Part of a small language model's weights.
Size: 18 layers, width 576, MLP 2304 quick GELU, vocabulary 16384, 81.1M parameters.
Architecture: rotary positions, no biases in attention or MLP.
Each number is 500 + 50 x the weight over its row's rms, rounded and kept within 0 to 999. Layers, rows and columns count from 0. Numbers have three digits each. The size before them is the row's rms in percent of the matrix's.

# v: layer 8 attention value, 576x576, rms 0.0818, rows 360-383, columns 192-287
# o: layer 8 attention output (transposed), 576x576, rms 0.0762, rows 360-383, columns 192-287
# q: layer 8 attention query, 576x576, rms 0.0815, rows 384-428, columns 192-287
# k: layer 8 attention key, 576x576, rms 0.0831, rows 384-428, columns 192-287
v360 097:463488527564513495496475393540576519547468521513447550536487458450474490607474487471486482470582540545502495478513493558537507492491520412529522568524571512497520467496546499471514508481484484447498519543472500512513388501395457591484455523509640491545571394461454486462500506496484513528
o360 103:566495471508434553469510551498529530465460547437516494467528474486527524469538440537490560580509531553515506461451482440466488507369490478482445491433527543493485477512515521533497443484389496491463475490466494474413535452490531538528524497514562513515513575579536439508484509573561554577
v361 090:551444486519438565437568608567562450501472539457501520540536510447550492600401532445539431499500482431533524475547405596554446500490524390458520481589476448511481468434530517572527559435590535414481500496531580468483488503493477632539466468498385609595486541524510549472529493443476489563
o361 098:521492492424479496433410419495423537519526491519494532537455455441522508626450486477591509465466462496463560503517525463406476440459546544525507528462438537611500497452490535465524501529428552533475483508490418491422503499557548534473480425512525500534539477575544605470532530474563516562
v362 094:509414458571443550536446560525539507475501531541604499509539500603420431500499486414486512625513404454556536472367571564472427544414483578531463511474505493510498555525523488470478545417567529504490445487523402462483485465405489492582432547436490517506501419417449544500466431524473546523
o362 097:599620501469501561480479520486450636469431529435516472458531409500495495527521494492515529465550523468459477570442430538464497531478565478513521474417464480362475438454532555535438502558502508538492569512473495563532558499579481466426550493512549472499524579489465484420531524464541475514
v363 099:511472463568488532421516465554567472515562551534494481452501533473513454512611355471498505535446424449486492525475402542440511618486466540468511498540521456563383583513495462507462573471434592510488433453528430518556542412606629443470627538486497447500367524557519521577450533577394471589
o363 101:537539526489561537523479493521447535426544442432448473546478532540488553374520588560492477469503518508519489539515512436510513480523509500482508471519493563512545521478504469412494421555521449501451541442507423387582556524519477579604541364525568506519498553527500510386498480464503589515
v364 091:573462491409498480512537496543513419492472404551535493433497556480482528489454538476606574613453431517464417515563446529488517446508485503528476572487591509448505411439566527552415511518496503480459466453481499485533434592597590597505506588466517582497510449520519547500407429519442527473
o364 094:496434582501570508362460568553549489552552486568423429479591441481574513597502490556551495389505587542519511488592574492514434473456612453553523504479437521565508542516485497452532462472580576445518486397461509552466492485321542479589499520528549471433456450513447481525518605575507514510
v365 096:504484517444592485486406516541465507478526477557480519552528599531457450587497419452488431557481607565458537572546487446529473509401473530541404487507567483477504469473476466512456443485523510481492529521473426461529461562502472494533454561458459463535424533516529552497464531528469630572
o365 099:515470546490497498395484528438468419563446326473557461421535487496470630412596559537503424510457440484487562445567495438493489556459474510385519502332453487499577526484417555474533506570485557489476557413448527436476510476478517530449548485484487448548530478472527464551538448536499412553
v366 095:577480452549533629462465531590489491397543470508524504523422509538436477531529457508524559540531496496570557531449471563611530437525511435421482495563382479442484552405553450466496474489604521570479496538478541510480516507481419577476424509553562566543494445503542534437477507408472660443
o366 098:515484472418429519493456558531515516418462439485548509530529451454553514494486551442481497515548524452465489515561558477489489494393459408518495497456539421546531496521405593486469606510472462494500500560476540425418558486439504498578514585419435451480465574482478422448572451507556493545
v367 093:469502500574462599474405453477403472460521425548505567444454501477516488528620621446502486519562565453531537477445424405522567490500433529476444442526519479478470448539528572480476526570527490407549547479561439534542587451539472492475477502489430500519546573562600436463516410539509526470
o367 095:495480391458476453542535529505448434534452527538467472520527565464442497511547488475590526490524570430587522499520510492520472516499467454488453420561477511592485646460468488507457459557470468435558480552451474493587448584393542456452501414589509515491546463499471561532559439601519522467
v368 092:517523461500598426551499455540443524422368448532410463436549541538515594493478474574635537363501449589535547536511413508464544525492575508477415532553483584559509574413481473546349489459537603392561492554579542474457527507495502564516552573527496534500495519480537476537474553394507456481
o368 097:512443422480517462446429485574587525607494569556503619505454493455501427531446499524466457538422507430495432415550563489555485457478545496628513590473520455484498458471451443426561556453484464565509407445456474533552517441619463575502568492516376510516498471477543493489515522477505504546
v369 099:555517510406562530482508597575515400488554528426466490530495490453549541538542513486386430467543466542566432541656555385597433468568519555590652552534514515451471488479602582510484518488493465535587546445516553550486445474480557469535463536472590592541490565526477516489508490432477525420
o369 098:461416509546501508513585507460527567464509516552559480587570557522471680454499505487586462527501436557451491517516515463393466534519526549479468453504479560558469457511463521518507547454551537491442523504497459524458434509494640518549489466444579435504473590529605488349523579506499494483
v370 092:548503601514542557469475468486584459532399542429463625559481526414478540440483513491567572451540536497505552516536410442554494461469473489515520593479625492551529470515484564559463519530537457471542567436565527512504503512445587431478521449461560451458539499565571500501499448465592505460
o370 097:502611518499466452569365487563449472473464524592492497496494465561544418534455482543420437482475431481491494513509502472600509467462557504518541531536534529485555458487477485540502521493495499613488479539525446473497451482507496534505462513455571529541555502549478611551495468590496506501
v371 094:406534565588490409535585441481415477504486480481526530548521504493482456548521509425486514510422552467577489503557494509541478443476456477478468521498488604551474485467470553527512578505436592498524529512476483408387524514408583470531491569499457504437455449470501544536466476449530562469
o371 098:469568535464498531457535569523493503450515559442528489525507482543456608421366526513487464513503490523451507511452505539529444520581413467491565475390508472542519503504539523491546506531513462543458547541475500553606463442508517486447504475495463520507506459458491474516462524419515461529
v372 091:478518514484505543507482450507520569509516486471408542532485523505471453471399400504501680489569511424535360422528493507532521458462533444459511465433384495447548534496550497551502555473504541511567354525491467484527494503579530546512531565520502512602491556493520524566622536426492450484
o372 098:430464506553457431479372551486457413484506526496523467574485504560436459482525554460458558363495525491493602532514500548510570430493502515515509521478598462608555419505529477521462566465469459452521487576549509535472456486541525508564491405565481528591486556444511464524460504478542557519
v373 093:434559527490566601508433499412459504501494578482547464501452507473507546563434485542540573521632573553483497658553418521582599451524626529517479499492475466490477505484492420474473490511429512509546515487516514467631494414460535493499467501583499458366584460446506547542459489483520481491
o373 098:537402358506443498465471494457582396463464588443499459485444587487500475490438490507508497471563503470478450569443547574510439494492465501487448458559552435471534433487472441503565440485528503535441430415502475553473396474405414478529571517506489528502484548444458462544527498400502517538
v374 095:509422462554544662457482506466572484468572528552454507413462551516510534434504339555493389559483459563562423511596497546455549496503460444522472522586483523481450419548477537504394532562583532532442382462411495461553481394517405452522447531471473633596538523491573499466471518453551546454
o374 099:461528428453486502498459489564443483564505517445542438483495509385444483511507555451612573561534529482552516523522497569518548470507497512666509492480501582571525557520452420487454495564474425516491458534473413447462582489588510590543599442542462461461478490535497401592558517453554434473
v375 096:484515436510591412535448490517411500587526422426534525507434564529522505455682548505540584472526572482573577543481470472533476485478485468523401551447482471410485519475440522474493600512478527506530471534461459430481455546459405483513499458540530375541559484526500624475483510449451470501
o375 099:519508519470519499536518497501494487526420480456500473475560450559488531564530481544383545499588490389558409541512540507586589516517385517508495460469500438516527545465485458533511466461473579588521487491560486497466505402488546429396525570474519540451444569455491509554505423550497549418
v376 095:537557406532427521471477393369467455465525469448570448544433448533397524441424538465407466545434568496477480438461496504505543503448491480525483549495618496370561434581514473474481560482480532414478362448445580457496433515538501517503519607447453490494472476525498458522526498535517500529
o376 097:564400397496505461545493571557491494495560504545455542463461516478532475430491449544520544578496379481482428495511510515515500478561534440501503456500537539562479634508495544364466463569552499492562614598482471510587543586507399445485568542490501488492499524485470539439461499449451461475
v377 098:448507502470491471474436537536502556499468534540457494459528484457391462571468639513463457534630505509522432527469605440505514378565517441508488465514509525539578467558532570432475494493445534498521424490513493563495546678428514484514480497571582445536480552513519362534505519473490615509
o377 100:470439505480457475520538532406550543511521659417542487533417563633493492445581495535505550535493472490576464537475450485495456530383495394532475525489436463548546439489459451573491443440503440424391460543441568566511510516514516495481491431523499577494465448497533565562483566456523485467
v378 091:456512482562443533425518488587433532411526533450468547567541469438500495389403496527387457533533454541444436549537495544483554504528520471418523509509485503527542446484485628499453459408493445490506499522482491514516470503544566490546427588531516573524497426473583513483464489510530568448
o378 095:543466547483529568490400571556498411569544523565539483526580518452537508437434380486568470493510526617494553450505514435541524459485465446568522485482531564593468567479496520409490605536549510515465492523507602546571556429477537513509520444504494504512446483569449492505459468448480578529
v379 092:566568574450556506423475486550411510453440466545483443516406474487439459452586514592545431505515394530513537483534537492566617588473531505512549539486473435562471543514482515459538412447528513562490493457534482421527528558487505420565488492541549456352557493567492469524602419575574449439
o379 098:541451407471524540660504541466541498471411556477551529540559548561527466558468544484503530551549515468474460512555498518459513574538549386508409478500465504440580431475562496491535571521530586410479532421478496445539467499505469417403531460488485358479566520430519490446538516502530479482
v380 101:488547388485490549512571382456473471476396521540497388537518485470464498550569456508483486579479427461509550562489444540434455497542470507559458596534495507510392469494576566586492621536500498456487572512510461562558551520566512506492499498476469480496504491519531514480485498461496526608
o380 102:551477479505526474542553500583513411428538585463448477548467547435544547603447605479502443445486516499491518530530477466487519613489471517523596453475537543493484506525509523582537526496416467491572446474492576501529519588465476568535482592471644421512559524542498492508577549486553645530
v381 095:551514532583446514518549523476392512481567612514407425448474515396555500433553572465478569410516421425540554580534497456485508608483442599420470457508465498413426597476543452424551541441558536545474572515504494542529523499503488518588607493474476511457596478521536483484487532498557483512
o381 099:451426411378525512436483407600490509513551444504487436581576569581469521520520552540448511611487541461425553477475479499559552540509529530432430492557440514528467516413467420519456506498601461460481548428559462435424444568597523509465407534499586571522413494509465568467442494478424490542
v382 095:484481500449563443594504461496530566564479442507507519488514464523410479569558533561581514554503456485460487501439540509481523491421638503547397515534506447500482539522401492485457434495539433444397465496466461537553483445397493506523463449473475439385461492457531509490424424570469437546
o382 098:525556380549492533458483471492590602518522418515550537481480489507474518495424498514616578556520565454432531584507437521544531476616514484416509522519527446476501498471474350474519492439502498474504541572509423508583543506483463449531478537497512552491590554443466448612556511443483498491
v383 098:525538599592565524538564471493567481573470413523486362502543544501456446471539503448446502523509540490563597540515519460484572589395484463474459534492520557470603541553503516521561520473458532519522437469500430482530516510465509506461393466455423518420490573479639440599526499607537505517
o383 103:444479525516466480625467462402487471500554538506510512470537543468512501485414533501517545534494556478442524551491563564559542450449535543457495419481535451515416504491544524502381480475484496454550503562407555451511383579385458458424461486545582495453415485460451473478547447558524535499
q384 088:503472432456481534521519529472504473514449386492510506449576406394523473543451429489446524571417421470474504513466488547542468527540591572462607432519456422519573530520548567556536479471418483550533537566458497478533527487310491583490542483541486462432506563480550475482532488520513456561
k384 090:535452539471519528505643548440431387418572411550528388453544595411574494497478441521539501552517530561483481564447514507467533540457564422551569449423510498527523515470584553542485537477449445546455487523415468584412463477411479526555586495496521532534546478574484487503496433521528528570
q385 089:563523521510537504409552488623506537396497517537483590499473533488525489534427538474502418439575566487614576497523484547535536438594567554472443525516526395483566523533498523562563504515547457555584458548423575501539624571484445531516558557538566518543495473528477499480505510525470428430
k385 084:455437516460539473532554493523378479496618483515459425484488580428511514576498526458432459499513542468445447578499506391624458543489593486472518471488556518519452521452443491444453484503569459556545459505584412595444412431509560536456503542444590520502529524532508544469458543464512485547
q386 088:422516420515581535491519473489535538467497523411543479382526528442580546418507573480565478470476443334529451533465410409477452505534518636493446560430425496490544501512423472584557539467591455361431472515442516495540490490473472436467518555399551525501459486493561550523502479497524509590
k386 095:510380465442523516552494352491441448464437442487593384494490542523512525531555504573465494491556578541503416457501445520433548455526473441544554448439524539465475503491530543489464587454500465560540520493490467460501488561486558525539506537562446485553524552550556560497622497499546536587
q387 092:551576511493457544510502415428582569510502428529413544551531428507564536529471531556529500499504472497506534384491473461557578407437390495445556486573525509517517384451517516504543567471454551445511491520491545576576502419452531571501446509501491445554485585410534520509423539588551502578
k387 084:469405530378449540536515460432457451529559526520565459476468498409597543547509491427565495562499457526379468494473421438539487548470472461520549455445559585431468514519559517414486427497469541448469547509438400448468463468404476547462406528527554502475521527632490463549581531528460453547
q388 094:507387485409580510503390554541434532491583455491527439484551408440505476493534372494446513559476449518455512538469457528503546351502493471515513455492510392407503456462467508529423530513524466596528443567399499574553517474496472502598522433444480451523504478512449454622386478525503576529
k388 093:436562458508385494512586566543485463544467505490524468451545582535457517526472553485527523506464455553476472509480462486373507544499475581537527519490500484524533522585479524555491536590475566431453556477573489517427508566510565481523490505507506470489477554502475516554495470505632546547
q389 092:520452499432556497498496514499469556482516457445516538507488496461484485473525460508503441396494415574389525424600459526435576492458586556530532573526463468478461508503462521415405505501551500586533568565554518480605543470514524613434511490545551506511468429354503458497446542459565521548
k389 091:475624510450395489567409494581476488519623598438525503506512532501519518488523517455517536479467527585504502422463489457572529530422466488509535528496571584499403514521426532564562550551410567462504573508562408506532411451572519470500400411511570522478488432489529477482552355454457430515
q390 092:550482538484532464397499449475432490461562630430576398521467467527573549451479492515499604572453463510475489492508598589432465589592439430538497470429474595462405488513574446458412487491474536560475446501495498515527504433485504450491542522560562501451546541472477477470563497365454506515
k390 094:553462493425558519562605482448558496530568511480483462489554516451511404512495540596461519519557461492516534554597506509439480466495404497517450508445512529491542496433520479508466525543472492529530457483453508415557428482495563452475480562474509497410476527515582538509503448508521461414
q391 098:522483524526539560505547444524571471459529516489555511437388601510538497510527456505496467496530551499534475636448518457408506505453600536500519528466536529509498345519451543463453504484505517507355431455521414463575490477509539486497606463517473505533434567469559463530536520511491623448
k391 090:460487490372537489481502501457434544475532475499477495531504468527415465475571478459525485563421449541497480628572565438448471558499498461485485421496473547413509544520538555418527538456586494570515488492447473542502488470396428485443467480595499591546479562550519576545492515468483454421
q392 091:470502526501450542498544565514486526526545488476502503509517600497508490556356513534458530550528575520496469494452478557500514426499432369597508425456504425623480523576567505489431632474510529588504483414486571492420483535416532452567529423579469590562508616488536439536512543489462511524
k392 085:487497448493483503484528502365536592541484433555442407501446533574603501496541444475427411479530496472530508529609496463506495518536488481481454461450477501581437554396502463504559532566502482556494555521473487587484453508542408469436580452490444472533571536473430470517493417488518390533
q393 107:563523439491513539464523516571504518490483517480459551497586575504576551556561509473508446523512419498504570556545457548543484496530429508549598507523435520446539532582609581502529486428476538491531480533429518536492493540505548443600539483437567422487529515439550332542483462462462422457
k393 101:464511510513537457448503493528506452515399485513588369437505429468430481488546456542493487591443523580582553526542484594531398592572474545490528479498520477470543542511460564527552482568494451464471433517443434570527504438308487477470613477496450473601519589497460513512508478467579520501
q394 100:539525540453582525456449478529476393469548537426481519530414586463508492366476487492510526466429405590512588499577508451538461556550547483423485469476549481488516585574485535522490541542616496505588529514464463494490464526474435521490504459475583537507474502639459539583591432410466575620
k394 095:624423443520568510580505485381529548606577422534514369619439460439497417473533418582444385504384482440494502593621470573511410520472528480559427525491566535470509424522522564527428453590466448522569497488509481532591496482483443464549524550426507525514510544494472475468560476520544459498
q395 097:532590498494462488573473449542599549448493430457486440483463474367524508555566456531587508441489372446483503542590558484568438462629573508461467523429511456475502480532556516509417475523479514447447471516414504416458541535383514557494534506470475487487457486422518535503585589528489538443
k395 102:556462578519391482502480485496466525481475512518435576508507509440581479416481582525560441469481518499496466532558505474479455508519425481533506469516444429522551484540503474613527537512581484479459467506542489475530552440629544408495498447433594479476564493403509567486445410587581545480
q396 096:514518349513532500432502520455545500580566515490564433548557492516454459540550509542527530432410489405569548624518461472477561446472496457513525463491509428516458483466440548525441528444511547550514510431533555518527569589533509437449539503519567447501530509554576519456513476543437524510
k396 100:435598469507525508474479493329538513520490449458463585508458443514537558560460505503585571551521493482567488499523604514459507473540550478479504484520571539503529445462513470523478490456437540494547540532438452423509461515462433534439518492619574530431578565501420629478580432634465434536
q397 103:432515437473463496558463453519587542544513471567605426502561491461569497420491446472514471466462486489507409476498527559543344519497494634561493403466452393514384501483499592475481487462479463533441596501469623521480566558530575484453547553486414468488490477436401526492519511495567510515
k397 107:532487530439547501443523619447513461470486521539458527491558473443567516462444552435488512456392496453418541467478519542406452509561425543515446589554534457448570518486525513434551508443512452528450511659521515495496514493529529590478545517507507485589482548482489534529527477470478560413
q398 100:568487450456445529395498476498454429505571446448493454508520480462511508606478584534478478552518515453498602599500529438531606545409367510440497596497653492522480557445469542495435449602561491478598553592456461414543572467455477442404518468507528476482480504456471501505488494547605497464
k398 105:459491507434489472525532517506432513388474576536536476449539527501475559435424606484458563456499453550423449610479454487544609532354534441440492561495507513526556545513410545569539523586493506416487419502402554482471473456493459488449503555582465422468475531510553546472546484513550555476
q399 104:459476518474510471506441507480561511469485531480579444575497576520533488520397588521555497493510462430484504483543502519495420485481495430438413513494436537483572482664507492508528512461536419502530468501527501533525545491730491570519415587527485488532514502512506497551442441575438577481
k399 102:564578508422521480503594487496500521570592461447500575514499480424421441509587495488480576526613420521555396442469476475545582456580519527477456496456482479496468454496526507483548446489449466492548505583597564562464443492456588445523506457485500429492527471493522461475446514548524514655
q400 101:516506474478482511522480584486470589578468496447504593533515518363567536511524499419400480416461485513395494546475501501488474545627410565455550468560510415551590364453564533383383504543546521528501478485541394471411467512557537444485477556503506508472491606509489524582480501479554584499
k400 103:429552498514524463460537587563534447472498510414546574533562503463548477464467603544374474472468461565505524584507491579476521556497571611575513385538464525450547387524565564548459540592563414490491494452574486416452553584426510511513535544554575573497521452462517450515469518494456490444
q401 103:575473470503526529447566530472498640466484490533541550543570430501507551488553618444452517439567511449601507509422468469569506543460486554521488381456543534468504558510477475459554521582484403545480592507501550614430499449501501441505547501482568531440452578476468532585497461420478433444
k401 102:552517466537565618467560468578442485543479589488504541575492532506511547537499476458434538474578552483514446477521431501586545363443503519543488531548525565515480508355611531506504468557483481485467536455527470501494595481426478483428503428496548516535389535507463452574496540515542440512
q402 101:484537486550447608535468495466519459501511483527469463496523492495540558498414521501516538559534517461493546475519492515467494431474481522484500580492542500543553536526508511472489530491453481456508525507531421481444566517538560490503541568569564463433462385466441438498460529517496551495
k402 103:497490469382382554535590444534403383436533451494523608632465433500540590492527465523545414471531505420486512560480495399483494474484556467491482596460485482579486473446574589432483512523495433472440472505482516416480606537412558408548581515512410494503506461527419598509523539573571449524
q403 106:575530509495541329483498576413503505617533464525623385503568495483589466518608450460451534525429418396473517458560525558506662477464435453438415499561577554498512490509412520483429529366509485493503558525492529485430558506421479591496469498621555505491471534507607508527577394505473496497
k403 102:473533479453557476410500619541475495442528567488585461409574474503480481448498549553525556563490536579425459493477496607500482470575453482504485553491423556522513427476390496524491479466507474508580579527507496397467546631423459531486338515403559497456561487541493542390495498515398531460
q404 102:454489484535416542541457565557540501482452533465551411503560433511466547536501465571503457512623463572508590575421384589536513426469525463464403499501479504486596525504536466494490479446531441502475458580504585455529465557513525404489535537549538547428501464458467551505502426495530526486
k404 097:464534484592445559463500513534581499490472489508483470492532487477519456500494468434457540511454619420479533374393542464555490587529476511487491508411447496521610503629545503401587505538520456466588574610489469404465504479430514443513546532503496505424569462569501463464454514559530560482
q405 105:458592410551528520465475456512522506446531522442527469486465354486466483508427498503616513444479529481517564464439477433541443614471527377470547472470549511502485479552520491462435568548619494549446527493535521506425475531518485464523396631464514523492571445478544341486429490498481567511
k405 104:553585380549539476466510539439533450430511522562507481457441477551467485514477561512508582454515467356500577482470475460552506532465471524440518550609530478463498566468538476456487453465522491532612542515543453477542501487511507381421454522495546487442516497481498510459456494468457428505
q406 103:518496451583567523472475460466558594511494513505412520520545547564374536500446435506489470385399479457459455552526503565482473473533448506556553483427531460454502468467536411543562476508455494558463508498533395425523482493558417478444487569483595524457484459532472435444544377478488578480
k406 100:518522450500504452538477493418502500528531502540475493523445493614499536419557374494439434462464527449478471527547480514438420496497467411530610506510437424406488469453529520516444473372537469427571531507578479506580483506515572444567538531582522487500463464520493558660540508539545492560
q407 101:468481461458449536465624409472595541502510530446542443462563584510560497468434472443449505595571474499543514513525528561453527505532484519541516463493530530413542457534474520460532497582442525526577521551499483488461517572450541501507558506572503603484460563464544518544508482466486530557
k407 102:541488516427486507509536486438585504607552515516601481501528668488466551591481512439479513545593473609499496534440483558473546569511504470521575530465567538511560517465608538543533472521492505481499441524530471501577469563508427644492469564531348541501593614465542444594446481484467461512
q408 094:486639492458505469476524643461427543517456558465539463510463475573399519470459418489440521530504463520540505499539472543524456352545450565653528536494553452509500595529524446467439524523593504494647538472510493576503500478502514482515461442604453536588534451487401534428474490442456481436
k408 083:572353439540544428555411474544525521409520421449435480528532600482536499475507548517480552477521522485519473537416440469521453559579513432465403487524409472476547492449532444486460531544566562578439486609485535549463491543471542462517484559418481568459539447501463476540433511460536487451
q409 093:519515552394527432439456485590529516546509494574522501513461444441377545497450525515552463422532521526481512427466569474534599460497407380593488489529474511476488546478525478479457442548514533614504506473609457578425504558587498483583522495509495518520519515434469472432468522511409499547
k409 086:387477446556471497536449498477504541507551629576448558487413516526439393531401446516485466530453481438472481536458530475518484517488497574540490552484489488554446426491491444504496466526536563404498503538521481466444538444556517461473496515482492520383409511494593465484536558478444507410
q410 087:458479546489478519537508519521468483495436454514541646532519443376523466642495592477504509581436556572434575541522480557516557515439549568469459522497423452481579537665492436539398592512520437551593513501426520581567466561409493596469529618585578538469458524511598555481504592536493565442
k410 082:496384490469537581562462555507447338504492516425515510518535519465462534447537479604530471568481519581610519582509537461548510561480539517536446516399395537497503469511508605395461535524503465553565482571559572492470590518448568391482480468429562502416601451566457482488555517521563505450
q411 094:517502485489479521425422576543431483519386427508475561503490464485440430461462507553506427460427423575433387495521524494474551513519505440385530489491527512518561584487382569445505511590471438527517584500515535455493531420393503529534397529497432442576510586507517484400543430548510489508
k411 093:532505487529512473499387427491506511505521502457467556515470518471506462504498467507480531536489494557512558494502462551551460539366478548500542445548527449466527503553515396538439514574500539569489444476484525500531551438490472554548496380576466509482389453517436455507478529447429503475
q412 100:524462498513432503434378483536468585517497522505558502548499527384472443455513562477507533498395584489391541528491488478460570449435534522518482457439504445561518572544480447525524588441551510473491511584477555435562573533462461503543438481536494483459514566459473411452486527537528532480
k412 091:534557559497454442453527544389488572395569576538530450512547537522504489483536512498437514478463448522580558511508499538476461516565505460571501475444551518441490542527516402536534645454449392596493493511488522486362536559527493383570452523495525539457538431481467495497506422453508496559
q413 093:567383505479494483479527523508571525472501502525617492430451547533475412441461538479544506466486527413565499531507423470530392507479510489547521541520533475485455502476572585546509505488496560619438571431470512568510491487522493456432559468505465494492584559481473509401518463402477496517
k413 091:448533402519537503473502411526509487459413521468526507548430502534442424447537456627480559516554582442578457489564458449404484517567445519576518521528521426439506537430490482512484438377491517522533497485495509504436484465469502471414456528562486475573507482505529567434415482551522543585
q414 088:477514542566442461577443546532602465506525551533522403499440520442502487498545496458492544482451454375516468503491521593462473444535535495515450437542564533600520481503483501487502461432534575578391491498528411430474461525484420472554452572531517499553539494480444437530530515503476501447
k414 087:618524445511515556453564529472546535492455575484525503505605469523530510560642450526486437565508563470520489566551426534544551491520500484474524437541469511502503504422566476474404547558469477502444529537388492587530443494381498536554514454489389494530519557440384394523578544548510559534
q415 093:478510458519493486622481431448499480593491470516537515461580485501447550522492474494503456549500479530624539444520494426479487410518466459595553469595546531508540539472520493539515510489449521545530455570550481540456483522455538456467566473460449568542497535566500531523419506497489479582
k415 094:510475479423386501461532398477496463473465497527499473506482474547480510470497468536515501510468579425547489564565488446381418420475528500495448555615484496388473530582568463567465470475537546525507560497459469494473512424380510556395475490610581486517485499519476419435511497485509431355
q416 096:486506469504508494514523475504433486537527614481558470463487478406497449385488433427508527445494533458498476504495463440548480534542495420644585451451551469461578534443520517560513466450540507493514444420466480563454454456496487433446484447566523504505568545514532560581482579549596436528
k416 090:501494508526473505539566454461416492480534511553550402481552552495498500566525511443462465511512485482535554448531589498513484411510516466493467517406522533490549388496579464540560481494488503515537536476425536459517509413414530514514565548555445496498457502417497472526498490531442480549
q417 098:524504466485556428517519519507578518540454475511576502469591484520443429477548535475513371480526499568526319556486524521397458540505485460483512528508508423503501509436551445438446514452446463545520456416549446547381414513525452500506495460507567439496492536483426601568552531490524598434
k417 086:463505550466470487492469429614515511517477534511471524529484467566520475480446503558467453511505520507566537464548492508500506451483535545484559505598383489537469577417438547477553492474414475505432513440511591493427496467508495578513538523433497415394584563530491425531472504477508493595
q418 095:508503396503583506575565418450465462558466508507489458508531573416515545494542462448505547529453426517494515479588518496515603545510561610498552546524496580491554526594507487468513498453496574469536495459535512489550555504476504502520467569477479563549492474485497472471593419602514480570
k418 089:546468560450526439463522492575501486542520524534504468500517450466480417461575395460508538496450526532509580538584447560615482569515618501487393492530522537426491495473433464456535538566465431438522506580494538497495481482525449502545550517459413521491463457468486487526529481456453477460
q419 103:480457472488431505553503388466529527397519569533517487518473542593523411518570431514485450448541502503486565483555558458487390517518534505380473529361458496420520540480462389488457463491451475449470457509542502510566424469399397484537591462501399495453575515435484527498527562502419451566
k419 096:535549582374450512462459466446450489522457486409460561525575452534568498458504494553384490511457510447491532591638512534589441483500511488480532509508481431474464504518498499460389494506489470535518431458541470547458522554495542552550522535522448542439471478477543480447582563572502449506
q420 099:504535476511548517529563525505558452436449529508470435463427507506550471425508469475481588534561511405540509520478476369454542506464488502438476505430483480592451456496509509524520439504493459530541427522516523480463484504576581417491487501460548494526527449519453493529514396403529450467
k420 097:551499396595516533515569513538449485498480547445479476580570464484538463454426463535498434434448518461520502512557584531419470522429540462419567436572545494557536422483529515470516475548514480537421473428415516531596463500518482462458521496314454509516569500509475517437579465445513534493
q421 103:463538499531527496535381468619519512464496453540407455438520476512499483535563479510516560508471446549484520532494518496485493566527556494437541522496628537493531494463581525450578407541526492382577488462513436468482523455471442466551583433448522431506529473482605596472527440543433555482
k421 096:514441554538493614540522488478589461449542362604442461575391452488561555436553483484467512439507468450425500492490512533474433413500505574562509523518473588492488537505512538470479490506547506451462430524442441511514546508514476498606497558425489543456519460565448516521511568546564471486
q422 104:486496377496516545429482460564432528481404474530545489604453528496509437559491435458483505465539369422520549523470466531500527514490539578508600569487539485495530514522430450492524508504466450531412537510492478480477492506449531544576472427529540359487469498553486459512537519411444445514
k422 096:545543417519390583509512537502536431525515558449531554475443516534517469491479501481414503502370506616657472519550479554411507543590498516505478559428570451560554386524535507503526502445489395479474523416486458525531492499480537414439583485448513508493543488489432465597408374560517462483
q423 100:505634497522549501564482488455471511465483571510473494483397467517497467513471493500435420519547506482488536393467381473531442372469531531397510579557416517416528496435544471499375437495433439518503441490438490508475532542435400428425477558468448501534517532513543520409477497475400500506
k423 101:437503446531468452520483583472489521529485571433515461438478416531433545504555425561495486490546513487447465427441548474593459604496529542372528480448472551482544550542460440556563460449467504414504520576485525459446589505440536503425556547535568525490529546474411522469513546496508575388
q424 099:510474589414499461577500564446517501468567519486525544506457470579460577526521504477526479413524405470477488519522542418555444513488492527503430480500376491479542493482510596409538544585541543541473452461413545477547445494437467487548567483495520500467459435532657484543422534514448517482
k424 100:471547585456542543487503620515529481557507495497511430490508508449513551589516614511586483486524403497414584477576499426491484495470588527443450442479412465524497558559494500472523503626540562535564582505515573511504493483506468510553523527526466427490459538469475449526461525536470529426
q425 106:544522522514520552533536468478525497495466569521529455560463416461502429520571485499467472498472482471491453461544587492525486480482509461492558474514557529424498584510486394506560444466451457529475514545506482497500497441471473506478516561493395598495552503550327455603600438511502460483
k425 105:466554523570409433499419566481522505474463512518463446494553448504497468511548381500499588433418425418545390463589444539523457557542433549505520496460583552445480573494492536542556490477516417510486473482505542524505590501473472451487444521493429543547465526522491484486564500540506511581
q426 108:499472625555532548605483655658449527493580497611479456437479481453451453539502468548457485523439455477515431452524455424414519534516510447602458465518557496462451386627490560502497459494468388534459454582553519494542464490489504451537515414455555533541468529501551424488513575550502566525
k426 111:440508533554581530555552442470486525514394552603552453496515436427460470520529473485415542539510465498436519528500555539517464471467532507560550450564479571464536452488490583527484487475523372567563590493464554464467456474399497463493425501443495469556476512526576394481512386514447527478
q427 107:561506477509461483469557471430552494428450549479497553511536476486532456467484473603462502411556504512519463480477505514399485525545511420484454502528408574525477352429537443550572492469472473533462498390506622482448515548642513499484497544553443489463515426554485494469506545437505530496
k427 105:477493520518538453490423530450456596463464505457540504518548522574524456508504601489458437466474576506426522444538497540398414513442558442512467467514541546597452471410487436508568517433585536436384577555532478555486520515474547509468503497465465395553528438402519529485517550522553559521
q428 102:527389388497475599582422511472469515462491501608532513517523458382499564451576433488501508575542452528543463591607453524573489530451419470562496512545551522555518588457482512527500483566498445513555535476473425587490481453529576556534447446479431469551519482453477475530502598501654509546
k428 099:440563446418525553450445452581476599524567465520426503536487493536577500522423499515490481403543444458503541539538430516528494493462456461513495562581407540598440555453491504553530496463500495443581599507525515501507531524483456524515396554496540503462483412514485502506484427402522368572